config = dict(
    n_kv_head=3,
    vocab_size=8192,
    activation='swiglu',
    norm_place='pre',
    rope_fraction=1.0,
    qk_norm=False,
    init='normal',
    weight_decay=0.087,
    decay_fraction=0.853,
    batch_tokens=131072,
    seq_len=512,
    steps=5452,
)
Each number is 500 + 50 x the weight over its row's rms, rounded and kept within 0 to 999. Layers, rows and columns count from 0. Numbers have three digits each. The size before them is the row's rms in percent of the matrix's.

# gate: layer 2 MLP gate, 384x192, rms 0.206, rows 24-47, columns 0-191
# up: layer 2 MLP up, 384x192, rms 0.201, rows 24-47, columns 0-191
# down: layer 2 MLP down (transposed), 384x192, rms 0.182, rows 24-47, columns 0-191
gate24 089:517581462424522544451581573488494525486501469472567635547473471537579487499488440534474452529501442478489534544469559519525510430476556470528404435456517428535515556501621483517503428404483537512563469448433485511493458461561495475611496476573450455551487514440494489601472408469523438484491493462482557497523569425460502463565456556498401626437498485479525379495551474492441462519479505491459488492458520466599583496509498478455578430420458516510470687512532496468579469518516491501453582563579542432453467569464506428505539518526543447521484444537512533525543463487434399440
up24 090:512539483452473507532406501405504546467438586571512459536497572494562442581472453544573460469484458564476483478495495522410595481521472498486430563527490503493474448439472520486447524561440527553509547535541470542512501436495468503404549512500503400515548605567500438425586459508522498575633578514499512434638545433425461500532559491581471456518455500392551535481555526478543579502592463530500557538476410516464586537503571560530535575518543409435506512628494462437490466521530455503478504516495519538497466499473410506510425482566520586513531521555442486452536421541463413417
down24 102:467540541607565496417503500560569458505509438432513500522473463435544475522534560537500589439496442506420569492465508460536415540488546521522550547455536515481522534531438590468565493496571422578529458453426537593426457538495474546560508484404502611508515516446499500515596471532510448470392387451561499532506518660512526613450432485467590547451499573552473521551532469434519566474437509492506464490491433532500424409428479463547497513503500426506495385440512451477473459534495520432512480544566497558619504415481560439577598492485516472494503538488471530480540456509443512555
gate25 110:492525553522486557465450533484492516464572445494536569543515498497448515575513551518432482469491595484518488517500513538423544523520605516462526500540477521572532517385525442529584455510457502522571555586558452491427541553414505428548526540448569478503454594431523433448547512492437572426538503555550424499386544519537526480501540548440497386470520503476486467421505520485536464487547581447544429521465585483447462495419515384387505511497490494418503506484652491526474542423453456483542415489437474461517561512526537539379493521388541490468425479557535541505465452596448588458
up25 106:434476447615482440501566482480523560457478421494515461438472475494510535453478485614459456524627559455585507537502543484446513478527533517402517488488508485463463504428514473626451503574561433416451578468612516478516458477521499541512476529469464474541467475556523473433463490495515470408489466506521474439496470522508541469472431595476465461383439512533532591500528505365499538497444468530488480506502486575493534501566513463426508482447487538423399490539484558559495486490522524519507543548438471509583572481377561538516495410649475459505493685467456545575485485502517473443
down25 094:521432535590448521470529438519519526453594553524522465470529492453482539532506578485480403495454576409458478377486534472539394407487545513472564455489507600535471581575524496473439494558492440435545491450653510510448505451397546501592474492423379547521465472518602516492494496495538441453513487471575444489462463472499536557508421515563447571496509489511432574553436505547486521420419484473501513571439453513486471554479411518437513421426493496438396545455603474458434456485434565511478513479472484550571493419421444495484469397503477463515470526527501490489487518450566467549
gate26 095:516493514485496539442565528470540479495482605389570520445507546491530385526514495506523485533465510569526499517492557472573517496513502512554480483549538477618472433537511565580517429566441523558468626400434460447509570442491536515446508382544480528544426451572575551450486507540494559566423489515582558412503449515473487495493381561457560616421496439498488545438549558489537507497565540512513566472468509508574471451497383512447501412478603486511553481473456413492456493511611516478429492518532534480541453555487497418433529448487527434549452544486543470560509507432418582494
up26 096:409488506478527527458365527476443407504485545469583507543491449547541480509461545574522450477442487456464489486537558485514497513506486450540416498528522369613544498531469452552541462559425527484566489537450453492481538479441577518487504488489573488579511526539562489592548517538438486580449495582588484450622379460506567441537479560412563501513425544417517519498419598504471481456499473582516550494521510483543430521486437527467525540593497518520537490476570506468466362504532577500460548437517561515554453464509647424489488492472558406449514540531548445534480463520584512459
down26 098:516478540497475500427578459535483540486494602453581447613502555435562431472627497516591426589502479508498562533487538492517471545487550531505498476518441557595469459543485439531555515533571510496506503535420479562503521434483515475504486526473489525494485455557527514527475542543569556473464508559545589410484405518487427508494400458507402506565490461412497539506494566534527484384536519441482412482475532588517388526515490611563548468600538532471457485464532473488547403506497442500428393628609574486532523540569507451491561544466527497566485586502479545529453528576527448491
gate27 086:475551534471458517631468459458456560534455559479487513530534481562568508489532543503411504455441503542529489489531599537471527449468456557521457578474418503506500525458505554451558503484547494505610500543627544491505502551509587523525477474484501517451455518544443585504490525634550540424491493522440606516462550456487459500498491596444487479563415492541521590499584505546521476514474508514501481494460489561460448521558492384440426539458472459586515577516469559451556541493506367554547520499462511498509460526484317523507508589557601500455448443551602467446456436489567584452
up27 090:521401438511486547475448450509522455519510449525524455534565586515474474592466533488580432633528499518436487463560441473577390524498474504531479475496457423493489511486499448474498496514469467529493523450490448497496486493517417451517555555559478445534524515428637504559495464425396443491451568529487502584556564520513507468465532429514494487479524435480448477480372482545470523478537477448549504571566456502651561474502414527516518541582552513434574408464462508536503512420517517447471526599521395515450530494510563530433521461361423469483555565488352470485476564497470495567
down27 090:483640414475483514449558505569475425481427561446599591487577481366484523491476420492495504465526519484475489520476495488513491395511527383521577475509567436464491511574592432451528472518531524492512549575506457501564444454528432537512466444517496534556576453522531480490478567445459406433488521504442492507521611575472502553590491468444594530553507526450649575453456588581466400424562477461532500486532494442504556546514512454468416453482483437519524495449474506515469554450419549562581554550549546526563453493556539454537476471496475545556509480423500515573538485487514549535
gate28 087:645493516522519495613484503532480528461491546467365520437499537478432440464456451471441398510503502531497530562497526434423523520425521500419470525515582441482450411564431548434486593620500576558463550517478486424482555512483497530508507432454478531536472464432449466446472499501462576483540519489505578392354502487403456473450540576469543557475494504454495503517506496418452553478479575520510449470503527566524543554419516475476574462479510577512484481675517464576444531480566519496509438525458491507517516478485498572502546460535405450511551529443524418484462513435494564591
up28 080:560492520528548464616528502489645491504506587504503537460504470499558473487523502466427377526457539510497533496518468495412570503489450495519494473490475437513509529544389503482485590387441539412493381522564510500538632530463508436492492452451500485548451481490455524427480478492431535474490450534472520551509687552539525448493513469468528491390565446482553545542551408470456513537497519481450576452520556564539461425454591524477514457461508433502535509540450470562575452470494523531499504469571536448571548514556498419517529537548435447523530506512509426425515569603641509525
down28 091:498491553534545454562501507531439478547456524492498535432552526572464505426538471418530390489539509585407513537460467432454510530476523558459448570484728528507491493472493540478454651483443542494542514500473552447520542470462558446499449439519500526540474480500512420494503522561465495462476504532488469484447507472496457525477496543509519511470534554526462503531535523399411599462563424441446471416566455600534469559467491542501575456514442470504472396486543470528485471453524460562533466499457486586548476430487514483600553435545433455527637616550442446461446536468524502604
gate29 090:536536529421459396571512476568487476560477506415447518561580503488554525480404519494484579501409485544615452481475564455560448512534480539428471442500482422428517450441462446436522464549439468536530547440541469459529556417432543438442437521490458437501546519491591548452498451447526456419557538463516433496552426413553483523419437497440432635389435510508517479576444539409498502536562405518540505544496459505560527465539653481545539479507466442493543496494472447485452530535480455515501533474440528507529481421500458476513500542481455500469523537515411494514605529374462539481
up29 098:484558573543543538471557421412471572514483479493490547526444567475466495461514550570523490501422551355430492614567532607466474492502432523552533495478546586514578477445498510543495520418489464407422485441480567427468504509450452440442527470494456439506581381465583527495504480484440507466450403552488558523522556441507500422534537512582461556499511462558553466455556532532510557521461519492581578517550529476465530342451440521439535494483499448481415523454494491518585505486573488508519526411503458504555495505434432469429428496485451553534572518410477407501434538477469414532
down29 105:523545465513467480551433425568504495521509450437527584580578507506562556396444529458440542519421535525579506552458520475495537476542462490432528435522517471518414503400515416522566515507464516517477501501550507512477502455506588496443453522465473490544509504450547544447482503398458527513536584457458493414431548444577483417451543482418610462450460421482353447564465519565605557510530469435559498466471501489542602521494489580515601460436550473488470465495586429588522439472397465472491474474422520521487548426521484468491538447459484469496499492573412466513567497471370541433
gate30 085:516527421552466496467495522514434502504494467474464428388442481415532474523524484574485450428449512489504511559381508535537539452560518506456565487480494384534508444558551449463535492443450460569500444441556542529532530589537509533557546472498547396553514589528472499407476426422561513575456463511504491489497558459413456497496385577592560438499554406439560513431565493502580530557514498452487560458539419455531427529596499446484435497599584506511556495473509592512469465491511527427511542376515523480542464465511485536485475490519578553504539534591454474367508470487452582521
up30 085:513507456438509509513473520453421449431476528496506517460414464468598484578480508466459551538472553508454531467443483530560479490522509501571494598504400320473600458560451556522418471419555532639460469473538524605554519556449460557519544578510508474540464540497481505521452584536467455570493540455507567585537474529445468369437428504537558472482507542507581467476561505514431533516516484448443572554522605421438428550585539513491481459617551483563530514510409477465522538481472451495561562479557453513485507541520396474568561467475511510460570469536531496447538501514562506492
down30 085:470507430601539501494495512461447491521487416489420533446508459522515467446582450543515492450492412577522479497342447409567550523531569539547688508478406436484449519497542499492457590451411456453477503371546592448497494557494475462557475489489597455471562523471455495420519515489538481442513553454499561488485451431462517474483392551625511473545538441471491483388431447496481472557537514438524577564546534503482414602575488520512456501520528497562441441413539500579527476510537516472495466552493543451505486543522501503503550530430585561498480558491519476445498549504550516509
gate31 102:551523522503440479399491574499586399521509562521543520497480633503556521479570462498436514535519424439524495497418540556573581398510403449547515510488484519485468538541433474519453460425544502478556478454443577564556531500531510455416567513475439502446505399609461489532447529576404468491550507507566476515519501501423480566483616482536473530551470587505552444589610513555479561439499439484450543438566507469479423532410567453533558518531518431427512493503455474518416465593434564559493501522498530499444561477472538443516526508502512568520522570466543509466521508443448413605
up31 102:563563450553458509504519496490452541527492535518507423540608550414605548590510496602460523516518550449490373498521523503494537455509458551501618579501477464489494489567476530562511500486587533501495548427432450603559536476446469489368460593523548454531532572525577467517569565460516485578479516520561530540471487513567541510361542479538515591524493544527469394490629495483466508427534502470510529467488434430498387530575514542567524473568555453433458472485535581534547419576530444452568518524520488498481523525490396461473518564459526496454504477458461541481462402460474525468
down31 105:553608506542472519438516474544492464551537533600575538540382558563544449475497494552498412542464504459424469434408555573527499480547391414462573478513445437484588442523485530589595490402490571554521515523549537556449436485516503512460582490519544485607507495533483458481519495545506502476633462506550531539502520490466483414551584493531429619474480592441542436540542441551438507552472491460448537579527459432502466533384545532519458572532553392489486454465457496592486500506475522522490473548538438471497533569422502481417532475529471490465504604560468515480538465463513452529
gate32 094:497538600504522443478582529510408489398532446494517530476443527464467420521501578470469547415515460556523498455439478476517485507444489627448574512475472516526469554522424470505482462555527380501505462503496496434517485500466512465457483506429556548452496506436527542425490441518518405438486602547492515421410483528474591489403486416523538463459424506480482591465525450576659585563454491475439453435509586521397447466494493479498504523611441563473434462473474578490506597568465525547430535420518436552534463517525571506556545488471474524444441474571466468504532474535607507523
up32 095:530578556538524556467451438483435462499549485453550517415488423465443529476562465456530440402560549501495538515515474544491553478507377566455457435516506585533503506512394477509456491532524499427476460580467559417485570537525468415413538533470533451463548436548463479443507535524469443488529528449515455450474527532490485494542419473545479514513532503637466507539540454511581525583511498495503502384511568509455427477515463393478544474550524565502455463482541458476498612560554505521522470426427495473593487553454576506580540539559346593576488524487517466550498424603621516505
down32 095:404496616564574448440494461490475465453520527505458460543566387403491402540453538492505519497474419521465563480404415512430505522437516526506544557496473514496510484478564472522462513533557326506454539445618474451520504535462560481505452447510562507511487478480511505469499469531644436546504405457417502460450446478534543440501444532530484515495503583527450545496494448539552607608459450424456530395475476479525365515504450550548469473561564553431375516474602458491566507465425453512538532516519458501457487461511474469496535511518452487457473470501529522490577490533505596459
gate33 102:423500571549459532517544556497440510488542484408541526523398399399457455506542584387598548600522462514521572551511407516420526440558534486516527489582450473474433588516416500542452479512488562521452472508629454510502595565439574500500410489447492489497432472462504459533461502481513495455608432433548467494514488549520408410543446488447484527593501508540479518399491523483448517483527480474498445389521459545506486482527509449533475502462511445460476428564450534459529471431476530560463521520450534500488458517563543464522430441585520374542452532397540483445505546533422491556
up33 095:553448489441527544451467472542578538531535416479477565494461521594498363511490604550516571456505543548437527573528546547381539495477550422496527472567536468504409458438556566545574592417437554486559542478448448415451503607458446527515483475503489517665500510461469481519429508473407447599534498415538452511497536516565586541537504601475455534543530500525581489482456560532447514546515527506531546569480574495463493455507427509472501453506546543423463480446526436488451537573477451441433569566593478490550543474480530492510585451557456474490423512522532507492521548487502463428
down33 099:574501453477481437427490484402492480493512477498389490448477466460548486453556537538534505502411467456448473461514520446572533566525573396474426460430467477479491541507569540463497522513497481528548422447440474473526552433453536513530520554468541445552476465589495484492521495526455532622486382457325527527493568446491430581463534501519546433501373433570576477577519470600515534553504554499602456417442500448528465513579445508509508459491487497547560535497482446571449500484556442561586473472449422409513492497541494494464480610517481498424458470506487407600490463477431463508
gate34 098:535570616479439557524516544411514548527601490488521560527514473474519511524543516449519531501517470445540521441410403456613516403514476622487494530489437454447480577515549460532479582471531386404456445494539549561520462549505571551479375466580422487458567558485506491452393468540451459534487552549522491510374578506526480461512487505473500488505432444470506487578488510514448545483497550488393522544465406528632493412495530528401473545509508507591584467562494503501462475441579490605417568517538539525482525480509460464499497510513497468516412448437530528448483456557521495524
up34 108:488481489579537480513490509532494417459498523476540495491496510516536518467521511338506454559504512503550537453455449496550512455480491489497383574541537521507526475493541494554559448509544443394544482518438581500491513508569445647507587567543484469540535516514526443515598490499370385552542487495649523477540477483547427515461549541528446546495470475385440435495490418479474520473465512456543483421516594400576487458514548576552545522484507491445480496558493473455549558446426562495443513472548456450429497520541462478608431485561435493504483410610509529421455556463563578507
down34 111:441470508480458546462519476416519534511419537556489473544489471489507527482443523632529569463509475474586477531437417507539521530440479596548511520429502434544548554471483504521481426532433475556461523460440544419405487467454537462489369541499479501462589532501455587469471464487439519483508515491513394619458428549483550500516482505564498477429460593547609560515614508523429474522509543499490565500483369502551440532459505492508443540473493482482556484550510477534398531491498473517452414511466539577586508431436481512397508468482520510548453568362400438532523397463500451438
gate35 111:498504510488432512410418629542542498637501475547571501504545479474521495592546459473572515355524502517460436522511540566490537466554478527439439441514499510541433542447477514561531486429469410489525403529518465477541445541496482505361550507457529554584523551477559459498531511472432467481513453482517598454494625499624510482531582425497438484515538516537556513410391559515520580506462475491432485518526486447627606527482434559446501559517483529460524513554440517501487530505529390542534489461516565530509441462507525525476407455473517522515480558475588470505542483538473426417
up35 101:646576519517475480541587567441458534553423423470525566511474485527494572553410418480611500479526580454499513458463544477534537488521513468535463503555476517478480453568511491580420514645462476454462547550600480482538514471464478558446406410476553514509474538467580527484479538523533450479456487547512537459473543550553522474532544591442551538543423505480561559426510477448475482499527483452566541516548495435471468534506457486528415482427559493564461480528442536476529556449471478412464467485532445465596529579428400572437589625503518435516546600445486549526565496509558441557
down35 111:507512518563565516450504405528378571463477541469396479524517501542531422451528512517373525558474499457558484491518521534554455599488496494489569556521433574530544505538445502487511496522494594527499572433370511525485552504538465517583527481553570452473410521566479502442478526497478543506485569546543373581551305461422404481525454450336525485438571519509505475583566488472520443519533522546527508509547441577435404517523509490516495487536516503512492456476450487545474503545445482477492612513534480517587543525493439499574565459501520499528561526493423556487431514503542462498
gate36 102:472586471657541496563539546593545524525556462383521481584550519602479476627501443546545465498496514410395433556508491523506551542501521473371484515477498523590501536358538528460494465542443523452509495472553502551514409459460530522514516535500436490457469554629472472402599569509457568444483495556461590563522543546491528427487533528427462529509466512505486454488553461507527464508455558521518488499499406486473499524435542449471526532464503486467475480445492462579567475454530444384511499378477564515453503483469462564501416480499532437467488518570490489546484413403505523517
up36 108:417454562457464485515567535490517472532392488511525464484534524499481507569455583567451555443495538484544589538595475496514542475421525437511462456511472418478392621548450424460507580494499461563509384444494460508519564509488429487464455471484551533400542476531574524449456607476502429481519557538436456473582468507520410501486493426522430503500467518449528557471508464509500467480504593511510492547521642483572478514559501527546532488489466520473604520487445561572488412478587632478456524384493477473489521486472496439429467504483488462378501529439490481483493581565462368487
down36 099:419470540516448405526579498404523454543455509481465475558528556427397573493456483501566589512532571558496509469524515501506536464551493500512539437485565457478517515530470529549451546440565496595484629572429506525510509494488492549542566472470470537547462538518479516479615593556454523517482595506437409544494544600501510382536456543463448455510426499533512457510449478462527459487508475422440566409556453459484515469552431448396481448592457605404527472456454565574423497495501452545543439415468481534529537457462436454553529534429485481383535503455454461525433483433464456476
gate37 101:500557546381513480445502525534553565485445497431462462459537588495526502545436434381470499529481478573584526537513512563452554504493546457486521500431504369502531517507458569504513593508443341541422417516492532503476565500481554392517491474473536492485462510516530522464459474563584437456514562564547592517446469446575532594385565468478544494454619588507599452602501482486484468492501521548419532486536562458567551575492542568470514418550466529482443506478493481601478528496590557509478534598456487533497507462517452493523467516547509496530570537494427550491492444433541451449
up37 099:470424471533568561523485478471491568476568422497534570510514518426474444535510408509532525430472490499527544474460519494431471467534465605444481460521549510512567498538438553492444450532598530481466427552534488575496501428527487547550489383490544607394499465447493500547551463482491549451492527567540473481404594543467523618571467522498497482559461436394505587453593421599491551509515455475436515488527522443479570440458425494488562567546526448587515557528484510479561500566542489510461419572460505454488481390485448493474531550499477595509524461497581562542501483596518345491
down37 105:465495489470514571472540451485380464444530419551429467566463471574539462509560581529506577552501524434489535465484430403521437466536550565515520527562460477513445519462605390542437505490457565494522592543465394425489477527504480554512468500596507542531490523494564529515490572486446496452457510511485442638548517426520535469541437500458451523552523411462545470471444428503544437555455489487601485547428478485428527586455500424427413473478475448404499463528536479569435495456499513487457489503565470367518510616440523500601489396514496481416532492524474498466505569577472458492
gate38 096:514584417527449525559475467606601574438548479541435474502454435454510477575515558513356458519428495463518373463471463536471460451486519484521369498574456516508505509492404488491546499393496555579450558510520478538578515542577481464497580537467549445490465435531488533496462396488482551487464553472629540484501514548550464513466576485447525467455524575522557395475520544493461507462445431533525545460481552530536471465459445430463482608544558465495492596416449513520482553470480525495550390476407478433562474427576575566510484540546477493490519455479470567448438546523508492484
up38 094:438534470540524505439471519513396551473501494538520594493548447593460494493524398409565465425500497507420555466531444469493536544440479570460509431465471570461524548464540497548472477503519466480513455542510629446502534481455523531489496520452467385449468387522452504481556518477464539477523530472421423450562507407565493592554511549518451452489562475532487565501589469538567552508568567540566446514485441521586507490569618601467525500391441450476579526532532521472495497484530512576431401548514552471503520624440488528658499481539410474531524472469480519528509487430535541449
down38 097:473513573462567519418493469497487445523529582447577592435507596504506497482421452486563508479502494537465488441557520508486509525465508434476570502458545417550503546491505499456512409489449455453495625536487517410571498482507499561444413482520446412454444520608559557489578536493426500469600564524395421449528515460532526467584515552526454500493487470484453534514648507476497451484489622510524503468546496496490458499492607499542516398451494483492521473532475493543512518570545442512442526573464477486582497562475457505586461482477510466459531475393561365544488390508451632550
gate39 097:461466587483577587508539528452469473475581573474559487483485516548547557574440476553550477509468492537456479495533514607509639483503415533439488481481492456515536564505468441479416416450574441455565471521492384511468589534496504495498484528537563552527635614491522505528524538525572467489412504459472590502462388486521564527444474447495528541532506575447488600410540366422447550439575496386538440542572521496521500460520533469429470509492486434505550516436509496506540504515468508421455500481518541528406524576431463504431534499509484468471438500564538503497426464411558484442
up39 102:486505480500490573535483438442524422450460470504501494579429530428485509433449411461493492459479469402510527441491464458551302582472378540478539510463557488474496460454520432507525496565427541420490522493428481392408401492429414468478463567543411502456470497470459596476480503438463556519515471478533525499470444517480467478525540477480448477391438458501537452575425465499500458533417524476528521490438512465465445447493482538485479480425458485552445563482491540473421615518480512521478449450505432514487547581453430349530514578501481525465461433462421450497497445407546494541
down39 092:439482478525552438476519495581470541494546505529460431434546539498481459441423540506547603560496567521479437503518575525616593519555608556581533492555503464416523550514638553437562464466479473481467483511496537483464613478486565504512511465593612465539429566569472587511519601503528449526499568482488538527468516527538504563525532566568556494531572532580609622471534504495509474532564494440475512479495545497530526490474484428526575550528531512480449408517459495605520440666479396458504522504515450450488446512485540553485526539484504475530580498446510469443422502483495568483
gate40 101:468499610456483584526482482479551452519538566478517608455486531503530445528539360567532591520545557440543474485564467516526574475452549552548526540569560490405471621473518464492433499505463455536556518479466508505412495435435518423517418496569468529567461495483472529438474490562505448521493593452578528435530521458549510525508439574466423482497561542490489459557411534400458570485477472484548535524528547494467512552574540473502479466459492445512589515578523560515501563438492478522343513459490481524449579560524521517520434593442485514444477487551501496468566587401603456608
up40 104:544508408560571468450472524556539423561457472520503433479496639456567539459558582429514524544494485592507533480559500454453436437480475480474593474509519462514461425537467493438549435616546571493505514481598468528516549461585511468480571521469561434445463499590531479531503470458506485498530520575528363574492443557465518463414616436538505430432463483462471423469599565579537426463498510491539493524541454543534473462452459585499568497560484524495367533450528448505601425571539490577539477552506482406541483477489471476518438440535517576568485515523475467510499558516485551489
down40 104:475539452406455505524507526488447435512507583441421557507476621512524547527486444520518551610562426456481488552539472482610483469429462506444491458448540547402415599499442452520461534520540396465509526492490456501467441494467427518558434493542501553480452393487502575578553485544486472514559512456594470471606549576515473522534493501365565536528428546529497501561529483456513413478467605452536500518484559480452513487419543453493422436483463525522485535571418484455427458539558548534459566516461478539448485435403528553546570478364461499487483457464541523555422467436511476483
gate41 103:561474516466488423579469486481509514521485492408438533516429473526452563439463494540457554406455489587528534476446451526526499503467536580481531544560534463563566504475443520537507547555493546462534476460552498512555509625494537456503591503494470532502484441452414545436500528526513497419431460482534487435389538499506540518502518600491441499584437523498529460525551570574537511578471474531447473480542445529454483546539447477470482496494543487507414560550537414465528432452514448526410502505346434498434513408606568579560515565524510487407543410659509616522473503524429534438
up41 112:427462558478466434466589551553427537471460484430510497499477468459500588555502429493491522523549533479492399482500567558517491538514562633539516509526458490554587484475524496527547508493536568369564443536525502560490594506515492553430502512492518552532530415538503589453499544474537509430474488412484479464452401479570561527491516540503508505531475496504495546497522407548547522503561516487527467427471566464550552577609426578465530500578478371610494522585572492555544470424463496505491448450516531564490489538429468534505495514448521504518524515655537525609479437564356480443
down41 095:520466504550497520491400526531529437518462583573473456474515457432581503559488534461495422532438564436576504454463500524477483504548390374417515450414492578458501513494494552526501426502481459637504525452506438495422423521501452482540459457515495413548505585427447495567460529528457533519492481511509519574493471484497423458485543392582536507432604560418567516534448505423534490544560432515512579542535429607565443538460498526450466516498506533385496502461445550444522534427517436395492549510508426471499525558502540583455501496461456466558478475394538515418475566503563429492
gate42 097:524560488564479512530526521517493508494542441456519580545542528510512513514557580616517531421471548582458432433450545500618428532566520539526551478539515478350480455516493563486555507546514552488508503468455494429460389438429487453471499546440482488554468561499565551488489460520444519550501598508354467430453514474440521470440521464448424509502478444497506491548382463496531442494431467428442428567473527482547457524473482536490520480515379482483530444424518471520472472602545453466562506502482538566403503473441451568540424586447546538513538467380459446517470485565427455606
up42 095:456575596448520473484490531543577451492400515520420450530537427458442440498459467538472541583505458493450509470448490484468433424558476526474572513524488528548511598432410450554501482417487477596610398433401434527470558445563538524494470506473424496482565487439554496494464470400505507467566558503548496507547466541525410522515544524495436541431401560510461517403508500539488439455553570521555547495466502525432528449558547524470486539522363479535503519387415458570491439536522497462489531528610433370501545471447449470542539547466450506487482551528574510540539432470463539476
down42 096:441543452386571469535488488539493474447433538503506606525491583486464549442413542562396484471528521510417450538551555488539546492571488501439525477494445479436559509463398458450591505551489513561554484583568492479532524486419420544512536586466402487551464593491480484498480587472491482539469451559424584510445443502511477572495475527419613482465414460481471481490512468448376461439549526464549508601470456555532516402614518471485512483450486428517563494419497450560496457580523611445540513531512508523450533474429426519508546506468506526403558527518506527595465493573472509494
gate43 095:562511561549522568502493476537469456509603496477479467452483506530545540439564449488565579516436479512495531547389420528458454462481528500509527481457565459447425562496519445483492620441507456423514553408455537505546495530579485405487518490522491521568445491449546567573452487543575471487437574494531470485513552443525563452461540500492493456540593519560516552520514532557483474500464459577496481479575449444503381477550520489410505477453514558516513578480405535478455551526631624466461497555587523520440475452438512489575507540563462507658532558501485492569460614485597572453
up43 093:617491405523473520468448524539557457517500487457445420463554534517570532423511550389464529534563563536551485576485456533507481504493486495473519436401496476426442505549522527534493528434477510526473521498491435499452459492507485492535559541492554587588495486451522533428521473538485451486402601446555448475445545418561550574436441455423469501528555390505477515488577461588510486462492460571518510580539496473471461518416525438517545382546505551550538520540501518546481528519578594457401493529565536575511450510416514458448445472490506492620495490507492589590364448488591501404
down43 101:594512536496458493476429509589464542565563442563445409537560532529539500447540452590510503458545505522534385545379455503484578539509525569511572587464496472502544547503501529500522509477478466524426470531477532501523531515545492386483429576634506496521499503495569394463465479474494555496440507499440475475471592497450570560550528484465555491556467516503561506443402480468430580457467580496464510558574577418384378435504562461492524518482539498425574518516430513462531455489493515380560561506513599509468503549485509462496526469486436515438547415566532477513514591472463409452
gate44 097:492519557468459460542532519435536436436434464551382435460437457573518567442459489449494505520469399416475542480453555511492420505521537419413599488464543509476472605571506447479509513523479449468564447447496588507420475535514535613335458543461535527622437539506480503588514545471491488527471488541474441555547463465396447544463566506516510525401433485484470471475513494461482464526533472478439462504474491474484493496496460601429497492493431562647444474543411512409483529565514540511460492464479476592464538586532465417529501525495536469376495517512499486480494480444455421522
up44 106:468444478442494523509486531546566461462538489517571485513611635547461510510538475505487485526388508460531520520472481437578531514455454507539532486548427438521497494514536544519461390560557435436431576550532522384460531572563467552608497541571519471453520430535541484453490556526449541551488433544584514422459455416522428500540554476473535488536515527485546541624483540493390482532481554652473477531482508530480491472474422467551570519446443553416535542534530583422420469456500506392454498540504489448477512414369530559487454448442492460495445440474505501484499470545557578521
down44 103:480504563543563492520535508532476541604554469541390482471461490438470514498489491539456511516546507573462408516578522519483557479442522560475397443432549532490461437529502446516604516531449593563561431439560511555537403434454590580458484521504517516549528602536460535543492477470503461465473569515420515537564580513468572460431577538457566417481426495511409399405479475453504521488453542435543536475513545486573496501483530557408559524577473503542439440467455461538499475611505540550510578362474546542481474567510491390480495550510518570471547550462494454602497478432502496515
gate45 106:560488495507492515494512495541412475494582524501505494463527522515467513513524579536414479482590415472427529529541493487487423569412488470566487538644532554458507578465446464455484441519551437444542435521522582502480414442476592491492603450441523484510519449511599594468484425452434459507503483544465513413386523588625509415568496486573531466484497463474315459525466518502494416454499502465550492581509554490502523499444495564424471526485482487493490576495497425549572448508514432488484529457493524446478511455533500565527414539500461560394514451523522416428448484546577448553
up45 100:426561449445511511589432533518481519493400514548548495455423531493422402558446416462624497555518499450595515424409476475516435429506501477464533533531462482503539466577464474488505517530428492539369552512603459477523518530547477514505467465552494493544485467514463503514531547561588554548531525491504459522419430440460534539459483516515497490403565515468652538522466486479501619494455517540552506461484416516408496454489538548458555479482455547529376457494481565475510471515513503484513413531530465506461449477475439448559415383473622425489479468586422543450489510513467464396
down45 104:450572497567581454522418431517563500533428525447530454535434532526494603524457499428581499464437468468408474493458467493488481492503471522447605517432467492518495467584501422486455584489439583491578506399499449413447459517578474497505440566487529505437463502441412522575501533540516504576488469469485539529588418535501508463424567473542434513424464500457569503560526528512499438510460474441503472500458420473446577575489547483434580568531539581557459480402486563399443490557568465552520392530420481526612459502526476491558483463547604493524530549514441489431491482557481546409
gate46 109:455472406500530497532579459536537498562568483450514451531484492501491505516494514550506502500506572499495464426462511539497491501543409515422550514492523552449474560604461499589507474531494453468550478472551462438420489527424633454367528504498506535544594398514459562531532586532521456572484601467508469481458601432521447507542438522420551527525523500568467538486446522512516524569508512518524558537506511488440479557534430519425451381455561537610572560515398540502570493551563553550526474525448578586485534520470509503504482455527575460430454499662568473553432584589493499484
up46 109:488434560493464440434575439479471474499483428526456526437494403440536493529592418517502488537529480491488478570554489501537472612523511514526464475537516562508511541526474386488401552388438412444536475497364426507531482434492529534438487529479519432483567417492569441481469532426535478504607518555582470548581496493473511513435530437545485454487347500530570463542523503494472452562562495433438547521496459506509497463422507550551508507534474565440592517548514547547392450582573410560451424416491465501548505561508477419506473516600488464457500536452495502489523597512538573495
down46 109:548505528488522546437575508471461446526474517531610425464463530478522466411495493487467509523429484494585421520482487539462599507385532499557487430507476446497464469398426516528502422566460508455472534521510544480463548444453516476467490546454430589513449504563584581529570401468410418572441495571442457362496524495508427426550502531431511518596589479426501415441471548573533496516503462514518420492559521591565552554529468494490470542504530460552469440465485506456585425477452558402489488418520575504563521528491635399481510552432514539450513516479459512498492512446514555508
gate47 105:507546480465484567470608464440565486519495481469461536503475477494518511518565510586483604472492563480516518588447593502394451503567533539430559474479450455534545503517475506518515587492502435503449483499640485509566609563489516539494518525529498396420562410556571529472458506528468469497516408539383444574537505457529500364526579482495466492401578564519530456539541504478419433446515426345534573468472461511538504444551461517452515494482509462418499398541500560427521454445498501517528574499431489436523468501504557415396517527478497417508466444502505442514515466577476485484
up47 101:459555492420576539531509452519496538499517446504487590502556511445491440500527541460564552604487506515553544389468581477514497484565477529561569540522509424455446551437419523539548521519548398436507468486553491576459452561520609391519484498511535485518588530453513467499511439505465589491531532520580418570473455408502578385527538463547539522432521598517587528577492527545540517459501558468500572510510504450425478473524397594508541549478475562566481538551581497474549506513508520567599443430455487540569406487635430558506451508520526404546513505531447470513508544508551491448
down47 098:540467556540489499558398514521490561415489427482493633459528504444516503484484432388434465539509473536541442474586489457582535486493545490522545587493572436506505460539494518537541535501464467478580501487496486505453510453427541519573526435583474443582585596485425478510540512480528508509552406505477480492501577482484479439490455560428428509549531523517473487528369555552579493523530657613548542549442496453468384524539559498544508518506442478533568549451598445516593494472516427486409492521521437612520464484533489565526514527471449453479487535424533455559519590409533491515